config = dict(
    n_layer=10,
    d_model=896,
    n_head=4,
    n_kv_head=4,
    head_dim=128,
    d_mlp=3584,
    vocab_size=21473,
    activation='squared_relu',
    norm='rmsnorm',
    norm_place='pre',
    norm_eps=1e-05,
    positions='rope',
    rope_base=10000.0,
    rope_fraction=0.5,
    qk_norm=True,
    attn_scale=0.12,
    bias='none',
    tie_embeddings=False,
    parallel_block=False,
    extras=['some layers without positions', 'local attention windows', 'value embeddings', 'norms scaled by depth'],
    init='normal',
    init_std_qkv=0.0143,
    init_std_o=0.00424,
    init_std_up=0.0143,
    init_std_down=0.0016,
    optimizer='adamw',
    lr=0.000538,
    beta1=0.9,
    beta2=0.95,
    weight_decay=0.0,
    lr_head=0.0037,
    grad_clip=1.0,
    warmup_steps=413,
    schedule='wsd',
    decay_fraction=0.643,
    decay_shape='linear',
    final_lr_fraction=0.05,
    batch_tokens=[65536, 131072, 262144],
    seq_len=2048,
    doc_mask=True,
    z_loss=0.001,
    train_tokens=814700000,
    steps=5800,
    dataset='wikipedia_en',
)
Each number is 500 + 40 x the weight over its row's rms, rounded and kept within 0 to 999. Layers, rows and columns count from 0. Numbers have three digits each. The size before them is the row's rms in percent of the matrix's.

# layer 5 MLP down (transposed), 3584x896, rms 0.0443, rows 982-1013, columns 448-671
096:514509535550550477536497473547555469505532491409549514518475523479541545538518490475450488511484477553487456479518494498492579466516480453479436483471466567480482504562510465452447561499539507502539541498520511501537481527484543500450485541489487397493484450430555538445476500515482420451507446530508556448483505470534475544506557487508594557464521496501517500578476491473469451550490523493550587610521508557393527440455482515534532513543484462534466504521507501478531580390533524557455467554452560469515448410568479519514488489497473517482504465505522480501548513492441468496494476468519504464488487455447521538526497549529501450545490410492499466555548495496501514491476
099:464542523432476511551523581501464518561507456461531457506464508540516499416476559493485581492570545459477523548448511493507572495498504487499550491479482531459435465487506477500487474542550503574525456518481528527485565563448543499536489445496477538526483523467427534408444496572524477521507462586491430524469480474611524445454509479538418536504486496514511464513485519469451512577534541444499586540484489531506538564459493541577474521474495536442522475517397529481441513523570498536438544466505557500513435493491564460547420445539516476445505558526529524451600462531506428583448459496484510578517436438572515487550524504537447505516548548518504469509522502548471530514479
106:510463511547522481500449494485476482396477503546519430465504488534522510489496509523518502525520517481499476551551515440508442430490556542526521522486468533540517552478502505506515484425543412461446554476467511504481493496544498442472516519460519566521464457483493420478526491525576517518497471485486473518443540480436506436457561541586401531546551517519553514551474533574501449503438543565503538525478466480472457500458458571570485456458572535422464374438526480475487522469476540491467539553451538509417404497533520615451487382485512477446519457458571487488570458462516512536549513584475511519503487479456551472456481431471499535498477457506475532504500493494524472570405
098:497424463435442468560463463486599550530567450477461480484541495520563468445531495499498463482552547470445493542512499527572398513538442526564454501463482482508443582563458521501488525521522508476444492477520538473537455541546554454442496424516488527475572556561438522565497527460536551541486508473457490437525481502488517539442518448470469527461478539465522433481472438527489577544492473526479498514569478482478549524474485553490503461484492485527459462500512545543391464462508404476543467474481512477474459530509451511489525504469454493464530478515547542482412504435474424582506422507526554518482506492451496506525478446531468535537465543547473469487461523414550438535456
102:542493454503501476510473482427466463426513517469568458529456506506486489547453482617508454516543509462510506479405455510446486438470471501490465475550504441462475437444442475566478472483489463501463557515502486474551482516466520460524467469477507485456483528476491458502540574488535598525510511471461540530522527448518466533492513518460526475488481448519545556527481456514552464522518544490480540464488486470469521550469491570472523455533501523464577522432504509489535514455518511459488489487525470488508432514506373479488466493469585489497435523505509440527498498531511475539522491510490525492459494512528500518444479435531527471546485457431494534458512440526505454529528
104:539434539513562560535423467550498456521518490535497486535496552477449507480451526492556517492514492475538511516563512473499424489561539549490466575515498438539566497492496527483463488497476484538516504473406402550533442574569498505461502504485550507465496447535592493468519497464528520413465510542470457487586500402467473527496483574488518548542505497513560470546431451516499515522402504506553533475541473506493523457547447529481463442424452482492474483556550559455553492528526517536436484479514468473406459546519544524505495489479490504552452537505437495497449483500488520534444501516443502394492490485457508514549472472443571500407544484536473516485473479510489515486424
092:553500536484507415492623535519513510505555446463493476454526543517546528461519482532451493508527463530505524555582450449562470475505463505516484435464570486488445430532485498537535464520569492455501490568485446539492451502496511465511483464443449495576453589497522503547470450450484526480523531523480501456509490509474495548491468503492499534476491485533549513453582477518513465426582404517466518528476565512433467550444417467466467483413521452546527463508540495414569466441502486538539475455600530571475503482566510461500516531513482403530506456555548535560501528540460492504539538471460541462567481556482465435447548503465520499484438509476471587505436551518435519541546
107:489517447492525457514512429475474527501495483552519469497516447532554526499456545427531486496556479490538509394498495584503467543443478567509451449475476491473578477454511515507523468472511551440503538533484479461547464454491483487502510502498519504480483539511478571514440558487398469500462557474501501465535522410459501530484561558495519543462513515511498553530472460516541497442482487511491513479501514491507513503403524501466529501483557488480467534523546466476578493475467510482490478523484477562522458483468527550429535463418491532488472452502471513486445504491515463493579529474449576485546471493540442524382460449479457475546499509563487533542518497516440472467462
098:476547461495509505550481554477519487515568491496554496477569513509509501550558433471489472546487549498402515532525473506493452515617441476523508517565517552506443491523422523420514498540435493476497577535562531458484494430562491514518469501427516492570473515517524493520490539537480505459564502538520540553426512521486540446437495466588472506514507497463518505548564486608421472517547522513474563502429509475534564538478456543499621544420568475474463512578462526474405521472591484514450480528437432552544530550511402441521488470523446467448458386511485493553508484517486511510469472511457477538484486472529502496467560509481507419501470559475537531496547547521504483528489
091:546440526511523435464510485515472488457437468549564494501501532505500531459424479480443477465486486512571474484499466556535560542491529566410507515497509524473484525543465448388503474522511454445468465540483494465521530498525538444584479507459512456444504398497535515451501523440500487467467568515540484490590561548468512553483513471370396489475483485472491467523429542504535535432524516483492471509459413543492513510509599606490500458491582378478514521493499482511425540537528497484584470493492544477442498469417491532533466516445525501559456532477536566494453504456524490492466496514488479524528460529482550532432466531530507488450527439476446508438479505520505484486443
099:461621421450541540472478496406498516436519552553526516541458475544507491535467567517496480536513535499453487472507516461531483426494450396502553515499491513527539445499531510454533509524497520504555515443489491529486467459448534477534524412451507563510412508524437503454508456501486491511443472485529503560521444507445488524494503495453500495510497468520545583418474482513522573513480492479600519502443496497488518476531625498518484477470550466512553479487534463573430455527452479440565523439514498467507524558411459500488530502477509454491467461472529480425499513545490516450521523409477454491515494508472543484364504551480536540489559464519485482497451541505542497524500
100:472520466505583527485534501589467484516486513359514487497481454469494537501585559468560481538500468445519506427433514440516546522512481476510565476530514570532524520523527503468476568502487503459525529494449481496517483480555533524470490406470560488456498484540436539513525491505489615492482496479475464484522425517409538510552456525488503519416481540510470478469506471489466529489552443546490493430508573498526466466500567459466544533552467444465502482448523491503490543562495433557507519532542524510518468401467490484479460421527555458455521499552416530467486462480445412489490428428479455484407472571421521443395506473478482509543493530484486576529489520527531531450496
092:493532508561472487505505471470489532525464543545516482479490476503510468467441464491520562523474511492418532484548586494544493456549465493461538557591480482462505489468531520490429553432500473484490454520397444464520522576578545448475496437534512527491488482485545517470529460491508511422503428397524553508563466549494515521534497475493486556511558537423467502516491489521530550469499602483568555489468531539522531464508470486474500504430552508494528439525468473519477465514508486453486446475544518523513405460505484450521426467480496480534494534505495521548505419494504507487564435472484532435399497538483495523518448518430483567473452433510613564450484459512452470482517
105:509498479490442482473451554500538527542494498468477510482474540499514487522467515510543375525533465473551531496498450572471470486532498434565503461479613485517519491550458566466564591477485458503497533514521448457535487556417485483488513485562499521460469501434514526511485488458429492524498534516493533548599434531475401513480488479477462551493479495542478463507468498456520548495576491501529428542483537498551567464529473498549516478505527545466459568508492461500466563562565453548471437477509492502466471481534585452590496470459505460490497493415439527453461448481544480509506495516392493460558535515591526543483449496543510468440460494527434493415549489422467488445492
091:495508522422464550476494540485470496529431473536454513452458499534483510513478517539482576420422425474490486500552449501460538528454535503472532483486495530511485521472536527497481467528532571516512542554506520520498513448501529514511514507423530505465519509539469499474505473522430486446498569482490555459434527443506468522580504472480551369542577462536501509482497454403521523476512513482464478502499533547427507365522478509470473515506524515513553503522446433471545469500534453494484529493465512517483538472582503501472474535517438487482521459499526477466563485577422541516445564425448507517488471517539489590556471540477506479499511497467481508514496467522461468450414
090:503547528496545526558470454552489527516515511530503448606502530509469506494446528495562521532458517512608484443469497487493537475492500523500486514488569471458559483466548524491502478499549482483519465501452440542554484456511492527469577412546482491490450481519468496405433545488454518454526436541532491549522483515474442432467484614482483533508528461528494466500532518477498489510491530579433542479539546554510468522541542501573469405510448457467489433470533402472560474530472468492529498511506517466504446532502488494525514485498489504498567498438548435463464480453458511536480449505451547443491498519473414517478586427430452481447516441491462587515478495596452513555480
107:458431532475477458484529504475517486504441548551509470472539477532438515506478433568558491512458598468506462545532468545483420413536518496495459454502528482527554522479458554499537514521518501440509472491455484496471606551487429520511474469561483470548461553491565487536495533462418559479553540485485490515446498548481460449516493478460573454543607376509509526496506454550440475456528454425513478531493493476474491520449568544573483521526626537499462506549471464497537582464481493520489440487546489495536526448558468501537523558512521501451507552534575458487481459472528542478444472554466482421481478511571593500481547508508452489423569506474422557509526429539504505491501
104:456527458497500534520540504485500492472472503495493547540545578539497461547539603473510538496543513436485446548494447548493516483498458510505490473505564530421529455551572481468541489469511510475491560476437490467511449485446457545499578512526570469564472471538508566547603451528471499474540520457507525494520437436473532498520506581428477465460498497481474537557485437417463535454486556438459471490480488477509516454503586464524473519520497498534439556533502540553489447581499479418481509475535485448390580483468521501489568601441488515506554522462489573414487481524508480510484518462524552505523445486512442550368437535547514539480491545493515562420474509464483471480498
110:539447459519554534458556553497510485498506485490492537549541483435494560543452499476493467514388490460504444396462543541606458439459566450533501535560547451498431484544533512526520452484501522510536506549422503439518543479422516529521523543533520520519438537401508512432539527484458540461519510512490499574475426529528492461551488511507493430510485446476571460490463552453507470496435567386495486513526524474534532485519552417473562552443475515500455504506516596571476471557495570501488442464491526451514497404435441559466490523486551563495486557523432427532551512441537559463496491496491490479531525513524543558454500516530500522463496443536489549478444473499450498472415
104:520485451509477525539527562472459538566555569484537541474523519518571514567507543440510485544483570457447468536454496498470458532473516446472483515476487521459557518489463523544484473534468550492450516514512529562555455525540532535525556492533548472533455509559561478439523543433507422536554488465466473413515510451523508530492494471502544571446442549540507458486551516478474482511479537534511482449438449463576428530532513485432511498519557486472501508477481520492516627479490449531450486493486481430556466552497342474509417481456555460549535460515570490529534499537506513538503522475516428467472487569545457489476487540482541463460463508545505503479535543474505513533519
098:527553531537539377450535547469463514493416456591452512550481530544505514453582469463488608500523489442483542433466492450406479455503495490500510559506451581497533485494502500519501489494439485518539475454623514450492486492492428536608541454508460426425516509464554494462477503540511484538447494505537502471472499541486567501464505507501489453432547517479484472502531499521524495577463538496469494573523481502538511537485519544511540452423580561508536468576402510539447458453471488502525524534479528485462550539458519465520466533539567553477549519566472525522516474528592424555471511485502523473498487555511450547560510515498574526472524471515503435551547475556474497529530
102:494525527498506549456517545519520513474553466522525459526469541444496444493482528469467482522471501363527513533496527526488487568526540497532559589550477501423541519493555547485436529474562469436514517507530551507470513480569564510448485531531494471531508527594490449493489519499422458509534498481477493540549541529588540531563497488474450459509581562518489499526559537547469534499489531450512464514558579472512494534571427559415466526481501502459408565500451547451503493482465475565504547490544497499530504506457564487469527522540517498423475540564530412531470466468517499463508532528515562508495555526499413530680460550515523504482508531459505413510500499514541496488567
105:504597420529472534510457477574482543491471468516511434435516514469519529501477470497444522474519465511482553474515505503529535517459549506520426520434480542436541551462555502477514487506444546500506485504468436500600566488440517469479418536410490478467474492513511454492474499505487502546467514549511427500445523541453405543495548550487494526561486473508481511475530527536644532463490557485485507581488434531495447457542495587566498526505509514416553503444519471522517522480558447497481542508540454503493508468522523535508493594546527495458417545403536515518467496535509559536506514469568456525460509487540507529465528505496393487515596519500573418458458501514416461505478
098:526531456533483473527483468503494494516542477487494436504513513470463486519511439514480462456511487509398443519493484532516471544462510498549534495508525472528511473526519537466531507562477479541463495624465515466525481502545501506463491511496599524435541492483462524443498456497550473481466508487444517516530500620466530452481526493507531531507534546516486540472510493402507506539518522499514441520519590506509478439509515536582520435459478519484498518514458522556539494531478477458505536518501461484571481481546475482474462449670507511537479515514482477469511490499503502517405479500519490502447543517463564416607527525460475507566556497467501488454529494532514457487466
093:485528509506518439493495409415524467511492517532455520459552485519528535481546492549437432453466496527467472525437425518518394507442481538487480530545529535483478523454442465567465505562501510462493552446451538549565537509414572489499489561557563494439616504492464480477514525473523504435447497460511528482559516482514507587519443513534560488487486483484476451477566471424503427511532475541460480446455496440503527502521501472476476476416405515511525472494474463544487451502450523520481575526466537510487469467505490541467536480531499513496475548514538470457463497468510539555504534472492497484534515518474591532521558548470503502476473490575472500501442477508508550533495
094:522560469479463513441486504552499541518482486505563502529448466467457495461500525497526509499495477430516468502492488527538450380487527504499526581417483459487525492452501537493500529480503504549509468478447493532569501528564438489497508461592516505496481446526470521445468470521500477532473583542514474490507389523473504472531444479502490520458502528480486454493458431517526514541471515516479453456501502487429488516495442531512449513540480477471527501549434500514519494544538500466506532494519437433521428506503517530492465530562531482497474480411569443411529531498533476514587490478457484517462437519646552513440447527425497560468527518539482541465484456554474479476519
097:458488533506522469480446470495446539490463522432416552551509532501509573501450578517527506550418527518477488508532466511460527504573562509475489539607465485548453519498517535567516522558546476499445472452510504484504447507488528494431503414441487479512564507445527464464480502490457486484541517569528476548448512444512537432475520522541518511503530550532521553543489491533540421515495464563570534545462464479549484512497494478439517503398545487534522514455457527455517538484501527509371495512540491489546467485516488412491437512461504538489488544525532524475514517512557532525571534475524468456552510506552512511452480447466524507468513483522496544437513579536576526488517
109:473517547465501586450450563462507505467455515531493518552463476481523476501545596453524497562497518475464518478474485533454562531517495496525550529488453553471561520462479411530505562480431491553581562505351507501534528515536513460507500534516488504506494495539481476472431447508537517477454524494521510491550498488460485546492524526458434487463500529455517480539488447524520574579441428515474490520561455467487541435495519486448530459509525510502489358490519469580552505458469508473497458447519518485483437508490543501482504508448480544511538453564521405563514522469541467563490485445498503557454440527462459535490466450500552491457474495555525548540524401452526489537531
100:442507490493545530519479509547472527437513503463473523505474501531470599527454476495437488535487470538556527499450499426493526560519505507496478475445419530499523519453502500521419517498515550474521511515579432553507544432563511571452522553496575549502524464455491558448554502496461551426554448559453528458507515499440454502536472456501408513553525493587542479469512525514495563493439506465479457578414455547489577477477481512473425503446493507382487432498459479518569461586510554597429496466522516474463561492508504510549580467462524469419523523483503446509518467491512460423463446571485477430461519459602519516479483495529524511462499461448591432514506438584461435488499
086:469493505494520471444485438556543520503568488492487534458542580510529489533494464546435518436521396434454539409505470511491439430479473523476468499421427514519516484522429524490557469534434459546542500455573539511459409516475485577509590527477481463500532521464544578492473490383540454505457466601543568466523515490452497534507480579470559455444562606541551545549501524450468527447427500520457525476406460457488567547517529458497454475513477526470475491522514525505515440463478444453414493472476509514432573509552559484563508537556484422524433516553541533535455540524465482519474442491554547477474456509440523458507435479476514441452489542483528521511454488443437540496503
109:505459497523513462575525498423496486510495491450460544490495505469538492501494496502432466461453487550470463473539433565467436458505519563480545416497460453510475411479460489508480444536437599549484414421516538527505441522453460567479441528487460446518425550522537543540529568506417484486470505372536487554590530409451510455499523590478501482496511385437513434422511515508511517512440460511522539482472466520516494563507525488489522437452428512439492497519503558494494572477496540560517480582506501447533467498482483489476483510525527539495493512505427476478504479481479463499478495541567487515508455526501493481430476503483573523516462532486433516466535532532461542443505
102:513486475526431534535473486495434370524474465479533557510541445442463476508500505476564522495538521438465523440533551515576521407479603442529498473489467473517455503498546558499501512458533453497538472521519534459567465517428521505562540536520478521529487465474449457441467539447548489517515498463522490541558605609545499553522509572548512513464534517442512465551490459500500510534479526501490468514473391501526523511497497483525477490445541482519555520537485540444506479480480452497497517538433462527440518517516467451453485485497438504467504604474383498452527434494508497508479431480513443553447485532516489556514459481478497492460554500553471542453533464503434477480515
# layer 5 MLP up, 3584x896, rms 0.0501, rows 983-1013, columns 448-671
094:511476513461499477521593515547452561522459463535522378521477461524480528469515482503497513447498470488525602523497525504510551524474475476495474518554542470467502526482458509549520499542468543504557496585513507492539576554531523471509545494433398468543507503446494547522424445480488473505514527483575519516520474467496540506508434559544526543462582429490481428478484547532453460450550529527529383580451456435453364488524488452529564546499511528538565510558541536483490510529538496427567541455504523526512414515510520493468547518476509478506444517496559542518498520566536535481515472462538553439484494446554519457466542600499503469625485472493469493512559548544496430504579
107:547415493479535501497506518479442546500507461541517452494506437517544523463498533496488525511491478441480498535502432494524562588508460414452593500469500487540472574483536470409489544490481491485502512560506519465477469447461448530481519491497462447518524521523459516497524558489576420533540543464486479560500530549445475488496552440522445507541524544531516476441442470562458506432542528372476446501591397603458433514435483545442508459528453525570450534499563432515518436544562529601468486497526509544512511551529503534456479482507502543420502521517535494547499507469539416493519540515489514583502447529493534494469535523516542462521442510470465513525482530509512509483471
094:530496497454434556468581507562466501451497528493518549506516556438594532534566468570485465463527516480533511547505434523466473532499448436499560495509561485465578464514506502462523444478464564514513468570518494539498547534538430587502453490509504526515540509549519619503487522514521480612451465473529504509576521575522503468467526505487534539499563591470502482527539544509438522434530522471531450529554476565573508524541570503527491504560460446450512483446493504498458442472587533514523535499493480482525509483515510452537468520493576576467425506511564568548518463515606481507504516533553556534489514467474535448447527511555485470520444476468468542467568480445522484547536
101:497474424493537461440464575486498559458497460388527423529545493524530459471483470514430540528502533510493454424509491502574482473498448503556530618526444456509514544446468515546452496432504584503531477460534473476498560507467367473516447490535503512481538446590525564468476512522569486493427512523478579504520577440503482491503518510443476515526466574532525517488555465510501455518503502513414516516546404523484463444499534490520514564501519533518577441490578607509509473446597506587503595555538487501546516489503441527494547464494554564484479407555458448518527505482528485434556508493515552574546505484552408497484477521518442494500471470454495577489573469497486510510532
107:489462486478502451484534477555465524529452445480491530478483498565519530487618420449554476474511538523502502506512424496586529550466415475501503536522556420467417511507511560458566477603461527502460474509496489484477483482544495480517498439496470432485467533505500596510494514510476552507487520472461474437529432487509483557485530534473511515538487509512580453445464515429467494495469460499452438534488516519494417457497485547489526514466498485523533477495509568507503570426503529482554520529420517467406442529530479472469546542577536570469443499466504552512525509470583474430523590540575480549519520505505467502480554532463522478464430522508551510478505567525466425547510
089:532553433573485513510558560474480500537514495453531472535487482511536541594470539445513470507588558574514464475494520534513467414509467613473566481559449459478488517548576489508468530465479453546517530442539453485508562440497456564455512545474468562465467561487504540484600469565467501586530488527490572538477434474589546434454516402544509491498498510500477533485524457495467551513493499476528578525529469488491480494488489488451550628562522444457453572511524478487394530534498563486527450483531439454490510492499487537533455447453538510442453498520490453499483357544506483483535508492583497501482497476479466537477503456544391436516463479498497495445547540474454505519535
107:453483538549463485533515532561468571424485571474488561521453528562506463505485502511451538451550442528551473599486497456507482461499549429567455557542475521512520476495481503481477491476496524486583521564475520540498527520577446561512492576535516559493517479537446475518508537554460477461515461504527506448534519411482524525442528577472550528544507488538493521494570485558493464481378459515500568475580596517499507522519511491508440529481562455533543512520518540520478425478551441514538480514566524511477538482419499547496493488535555518466521463567506485514488506493526439545506479521466505478553494435523466509482436501565520548524516509502503468547482514518474502502595
097:475493508502513492470495463518458540425503534501484524469490487502558462539476515461531490501510472496520481513504541484483542495441544521437511536475504387519509490502489454448538515454544519604499511479562467537488480469446454487509513497546494417453467525483497504509484495478491459479512545534496566518473510511476449530433606484466514533434520520599517570573476451572534513479477503518462524574522561513510459508471495499522454506515485392560499472485489598499514500490473552556577511520546527471448480423538416525489532584521509546491479544510532512554535515435499487515505463538496493428544418530503556482472511461451457536502436459504481502552519415472413558468476
094:481501510542444481456513497530471497533529522470513509508464493534501507536433479490516464501476414523475557454511504514524605498512523436499484571553412497506543485499536479454464467415499502522515480492462460525507526490506479551433541521453495465489494580545500522462496520533473442554531537524480551487550502480574461489474608549494505482465546451511500523461494454477474487549498460579516576516529576571476530522473478505536479555492517526562456470490511555463504450492477456535553548481536545502476513449504562456443449524556508569485551487544500478552543554474509519507479535564453434518483406512476543486484502491451504540552476536470508474496462499504534590504516
099:482503403541457458449558474492475522564539481504473493507427549504501485545517459478505489467496450452451527526469488486456524639466485497571459475523523481561459505461511503445505524416461565583515508519468501452531492510486542510420523493477503598495455565519526510502522562494545521477441529542500527560475436481593498471472568532490535484479519563533512432586473403472475423506518488493518478511531525467513450459426448515487488497500420456514483538471493562520511503544507580524564522504431510475439485514581506494511544534502469513465410535487457465447440482507527480477531477543455530562490478499553500519490453487508483402500498483514495523514515497490558462475503
097:516516540457471513468494506487436466454461534477515505484506454487513505596484515458545540576442501463519555525543403483489545419563541516471469484539452509457508512509538477501499505557483504493520504519547503510487511498516497513518498526488507487506535540470572551473463492463429546569479451507512497501558537508450534545488522520492525442500513454520547466507455571456512473401468412495506491494437457526396470500544538545480479410520464477419538532481516466500472523479520471517485472491437482560473443482439490472462561502477473482485511458460506475542498445554549558460546576468508540520504419477447489520497507458529563476482493522486430398434507515481518476475570
087:511571480454521403544522471491495489485491444470422398425565488567578503551488468487437542474492491518509555545478529516367517542513508542484525505479520463508464534567480545463451461537460484528562560493534499466441485516509475545449457597464462481495466560527551513513485474503502441456536514499548544567447499489539503532541559514499466468450486507544527488525482533495545469455426509471527508553460517514473440444445543500505497478514490515461561517529519523500543508418641532563552481570519505542562569445480466479458502535451532507487454463524432528503515464522468502522458508568536515493488500514516527500476500579559464547524502470474453495529525493498498476558534
106:497460502489499477474524499581520526462484496482570470486514494468484489593593481470444508488436475499532442491589465484570545515487501458546489533533565534492540472545611578432474513479539494499538488485508501460485470471503445494559526505486507582522485523473437531494527536497468483525535541552453491569483504526472524567502548452428484490494564456549541532461538427468427445509537410491504529536560518447443515510450509502539547493541560487509512486423523566503494438521490429487466484489505442542536527499533536456477542549538540475434506483517529535365560485456506499517464532426480525538516510524547535484488503523481489574486456452446485507503470572515513431468516
090:442510503517528450514500479485505474544437523536471544443533501506507500508515449509509416470481527494496547509480516486532509473425465476542494481571462461465480517517550516512552516464582545547429513537522434513500499486465508547481475552459354467500510446550563526516469420439442429486458540554482523471422524422539500566540555459563445507501521520442505484600420482488498469499492428485429508470476503470467516443526470491492458531547515506586491493525535489495457478433512546524497541498513537516444538523427427469472502540479504536444415464510482551539460427515515485499535483457515539577466491450483465540402468533505460496516513507498501501593537500534514440467460
091:527495491490474487502459537516456568515504495453539537400503442592550461489563419501506515494523447488479480568528570518484515475453548513461485529512443501473481511526483447487457517474464560539472498524548598440479397521505404498579451480447439518509531510515566492532567489482530462570461517525438467506447535397492559500511500444565444464514515549454511490467495439573498546504566576493524506510483475509528494507560541556483474528490494545475497549479475537559521527484493538557531499481512476519445584416565488491526504484575504524491530503593445617473505494521527494517519490501544492488502420467562522500499386518554549538571483503434509459528491461469499534514536
106:492431486452546482556521487587464465536501466542523457510489486536527428536490509501434486477568454529428404457454502477525561496504585562531462509562536505508581544514516463497488439469445464567565506572483565534490483472507486522497471558523533532503487519570530494501570497548503533451526485594514500487519572564573444381514480529479561515500493468495499523463502492504484407496455499494520517560512497509498501527469516487523556539532515467508535482520589571512508458432480572556533472510439468516505604525490580437512548532542525456503507509516488445525478476508500534527470542536514572512442528522448491490441517525502502490510514495531535499505554465411524498513512
105:564527487465520465548578431533558469484544515499480414465510481491523496493476515491539424552529555451529558527482541439503499525565517551488506498479513492545531410561481501559525507432510532450440494485594450484535512514504584475521530535459434491486444480467474469425529475467542445479488555557526478521456541512507519423444499431526438448485530495509445462548445446464484443454545528449483439506486438450566454491552423469522471485494501493476503470515503473490458564488564540507515543520457531547486503436599450497459495486505547474459549526536536457478529480484512514536512513480505468551525464440527510568502474565499532480532501471536541492566559471511460530480499
110:491549526494466492429503510446518486507493531477517490545516501444515511538539465492496561482490521514470504439530566513500528488533513499489444461540547433441500537540527486527543479519463515472486529493462494441515513459498452545470504505479510421525485508592529557503538480435535563491469449513442606476494479540505490527511539558530500501432551494484475456458456464557556513488515528436534451477499472512528506604555504527516577486547463498514503482493551501459549537517485484476519537542426541543505482417471507530515481504461529518486455520522528476585494488490554427408480551525533558509565500519538484434468473509501445462503460539549518600520474445500504517467526
107:537475524467484432528538538481520528505504512439484400444501477578467516491511538533525534550457542505526479526530492561453466525467512489470536547611425519528516452470520517462470464459519544460423517536488479464558505514439438479473515513397422489453507410511479500516536608504549457503444529505391505494469467483547453541514522572527531499537465578513456508499547527494520523542458510487507453463565528449517466453555545531509483493537489467538443420486533500440492452494508442446475476446560541502492493506502522488380581528506470448494430511484481457454494475529491465516559497434475463478510501491454524519449526477562459478521462473462506524485532506495563443467489
094:498570503467395508412557480525490536554446549536466495541489494509532492566532537501460474471505469547522500506591497462469550492445446549549549437490474522494513470551544500476517483489541542569469500492546522525470541480536462537488448486471468478553465522525440416463531517481530495546552493417466568429500465480490521477504503473481451532519516471480527558497493557458519529525455478475448539475466550503443536459502478528534472491554469499552449482454489465543445475525452446465494524504521492502488394507565421479432468579517574483503484436517523497554532486513500496489515504617481507551511576392435496498478547498562472529480445503538565512470602506507475564489506
098:533526506446483385480512475569514568541409535453494535480526516510527503456487533465497503583523532541467519560498449532536441518510435525443497534490491477487472525557505562522482486550499522551496462477517445433509496479371486465521483483476491490574504530483462511501428425505505533534451458513529562417501471501466522441473498490474517496457403438498499452557531528504530496481430522519475455552489500445511487460491492491614476528503552552593571523491536495500506540562638525469522489452522540546510555450513484524471504495548456419493483434517490473500533497497505458450530496475526486518519513439562484502477535597472503474491510492476544475476479529561456429510572
116:523452505481490407524503583526483466537508508511455499461486450485501449496550483522502501567541436592514544498489522397543572521531543568509512533465526567466523491517500542361537385493535540508568496476451513448524482497455537500562467496423555486489448498485540489513568511474516469495488527564427557535484445507448542572519568568471391427504498534491496493449540456534530452463449532497439531525470472562456495504525456487538512531559521528552582485526516472465537509447523519526512575484496444587504554455579511576470550525514575484425432527516464462507543378545501447498522528478488521503535536525503523455476509537542552532475502499537487515488532449451436600539547
096:480457508522442496438523561538449536505504491497608460500434459574494424524465524487542493448547505497548506477509524530470446460586451446456507505482488521486509477505502553540487455546486540517537480521459484498498513465515516482493483489588472533548535478525505484387561495499470483496486529484550549493492515498529505505556582486485475514489490451510584531532491444577490496493496489450489480529459432520510498488446502455549532547637568525491479430505507472479478541497589523433500429478535458484530553440466538498433540475509509515451515412578534547467524510511544392450494529515501399532498460524490568416483477571457490527524515532480454459487501548532481574514520
092:502496522546517458453541559495535519571487550479513555428502562442522505455561506467460524454473527535500563497520402458514499551463519505506512522544516465452524501544569448465498418485512544483482419542536435538467502522522438531500497518479501532492589460492452479453531472500519522585565467550508451532571481527458486544499499457516449488453514555442523485488476499522468535472450462450469508503560549482515434435480509520501532444474474468441521552490564532478538501474560623573522474461500410530519487438470515499462501501480479578491453545487487585489510490530461501563450545512440548485463497448557404468508425482492507484549471497482468502471488520479450513565525
097:596561501508450507470534501500399454496547586451464474479541516505519519509499510491461537538567520472529521562521582459539466496538440507465582612512458465493543491474558470506521508414512485469563443535512503480461485482552494557473491490536496458516482587437551503443471585434518564455494461530502527475557503458541510466432486513495501457487514452510532523502484532513491443505452512454503515585524523508475544414504511553512510475496482479571473486501514532494522502490497519503522531509488569475503571540472484579499564489520549554476464495523490478551509433417497531454535460536504550493530503532491429536410470560476536470480519501501516480484465498518418494546525
095:501509549442496515477545530549541507501480533516524527504449485525563503499470534505491435548504495462502531494541473489544510514526533557386507574492506494451434473529636519439519507461449454534497496474532553589474499432484523491512521512489563490492495508533488493508538436532458514524414500465521461442494502465488467501408592515501469501535497478491492573552480529489469459443449532471443505561509464510473471542505506520568476504514441451465446471476514485412472442503440476483491450482498478478569508414527527511515536570447502499481471508571498494453449463444475522489536505536588510483506523480477500515448535459535498495451478546521539418588504554422498491534522
111:594418538497527510497530535503414501572519441471565511498538431490518555493495433546402460515506543534448543533500564540552501553430532458530468458540430556537549556475560495509517490535483500468459524529446564531497538451565505472508516509495493501517600489533499540462432515515436457617501567537533516525469475498544524517511526505403436439459516470459475489465419471411420571487512503414558483483512516550500454476490465486442461553546497424469493509453534465471520560497546569470502511492494514532506467549471538513454465492482501486457508527520534497461478501466532457495547527444498464445545430482511517483426518525458556500524486488540490512502518488479486449536464
100:555547505507509449503445585475511478505554600484451583484446446491525496451561440463486525492522485472497529498469455527489485458467503521496438550497470485468444482521467412495512524527466573504420481532553484538475491416575425438473539550454470463507414498473490532454455465440461437445502487555509536480544430473460521540419448480464484430445536465500494457456452481520464557455417478487493484593451577436523482493523485596489481532463523425488499487459520522567491508524512548502511586478527533415453542467517496507484572497471483486511520553508527461555557523467493505472509550508528517446608458383471490424452498516570557518471496478494494485475491512428457554483560
086:466464566461560459513519503464501444485426497460451491533448478428466549473530526481498495567502519526514465550535400504521558555463477443491559536608577471519487529469589516476544452568481445490509504540444474477523572521598427485526446508500492489452437548512502490465526544633437513481480494476402458490479527476492508586516540471499371489545471483514553437496486504481539494504535457469566454492560478468507480420452466535568496517513516459497463533540491492499485591495479611576601510531534556482551430511493469591516503466526498535509496467449429459502515429480495481494581556482487539468557495537497516539480510493499554525529542518548482511569496532526517493487502
111:485536481500555551455478460607512537506512494516488506524546438519523458468534544471506408502504473472531512537490477483468517517506425534582542534517575535442525482520540535485494499532478510525487488540462492577461441346518478552506448517609516497593451545503499490513528491534457425524506495437420507558607510495517513432499500542468482514526560468478484484506501506468486514530488547495469504432488538526502535534527502504523510454505510544542567528533552537489478484475591486540504465490522515474529449544467534475417546440561470507465550461567488552547514491420516436436477484618502515554412459473507556473448509520535542516515499449478502506527559514545449496522575
103:477541533528534448552482519488492497523558530421577532504480462532531525433465431415527518510516530533523467529475453466475548518530499510493530503512423446432512495582457478531507507356467433527504469486523518503438488498517513505501579462544436523494443544540499501495579488451489490544489567561476563531498472477488479451574565544546491566531554496497517511532483472475490461540546538497524546484557442459460580530542520502580433574512533482475498487498602547504456521509563483490544437558530421528468540487505475433440518462533573504466527531492505483487495430517430444441583537525511459536413493454515498531464480575580531522516465515407495510477525554515559537545540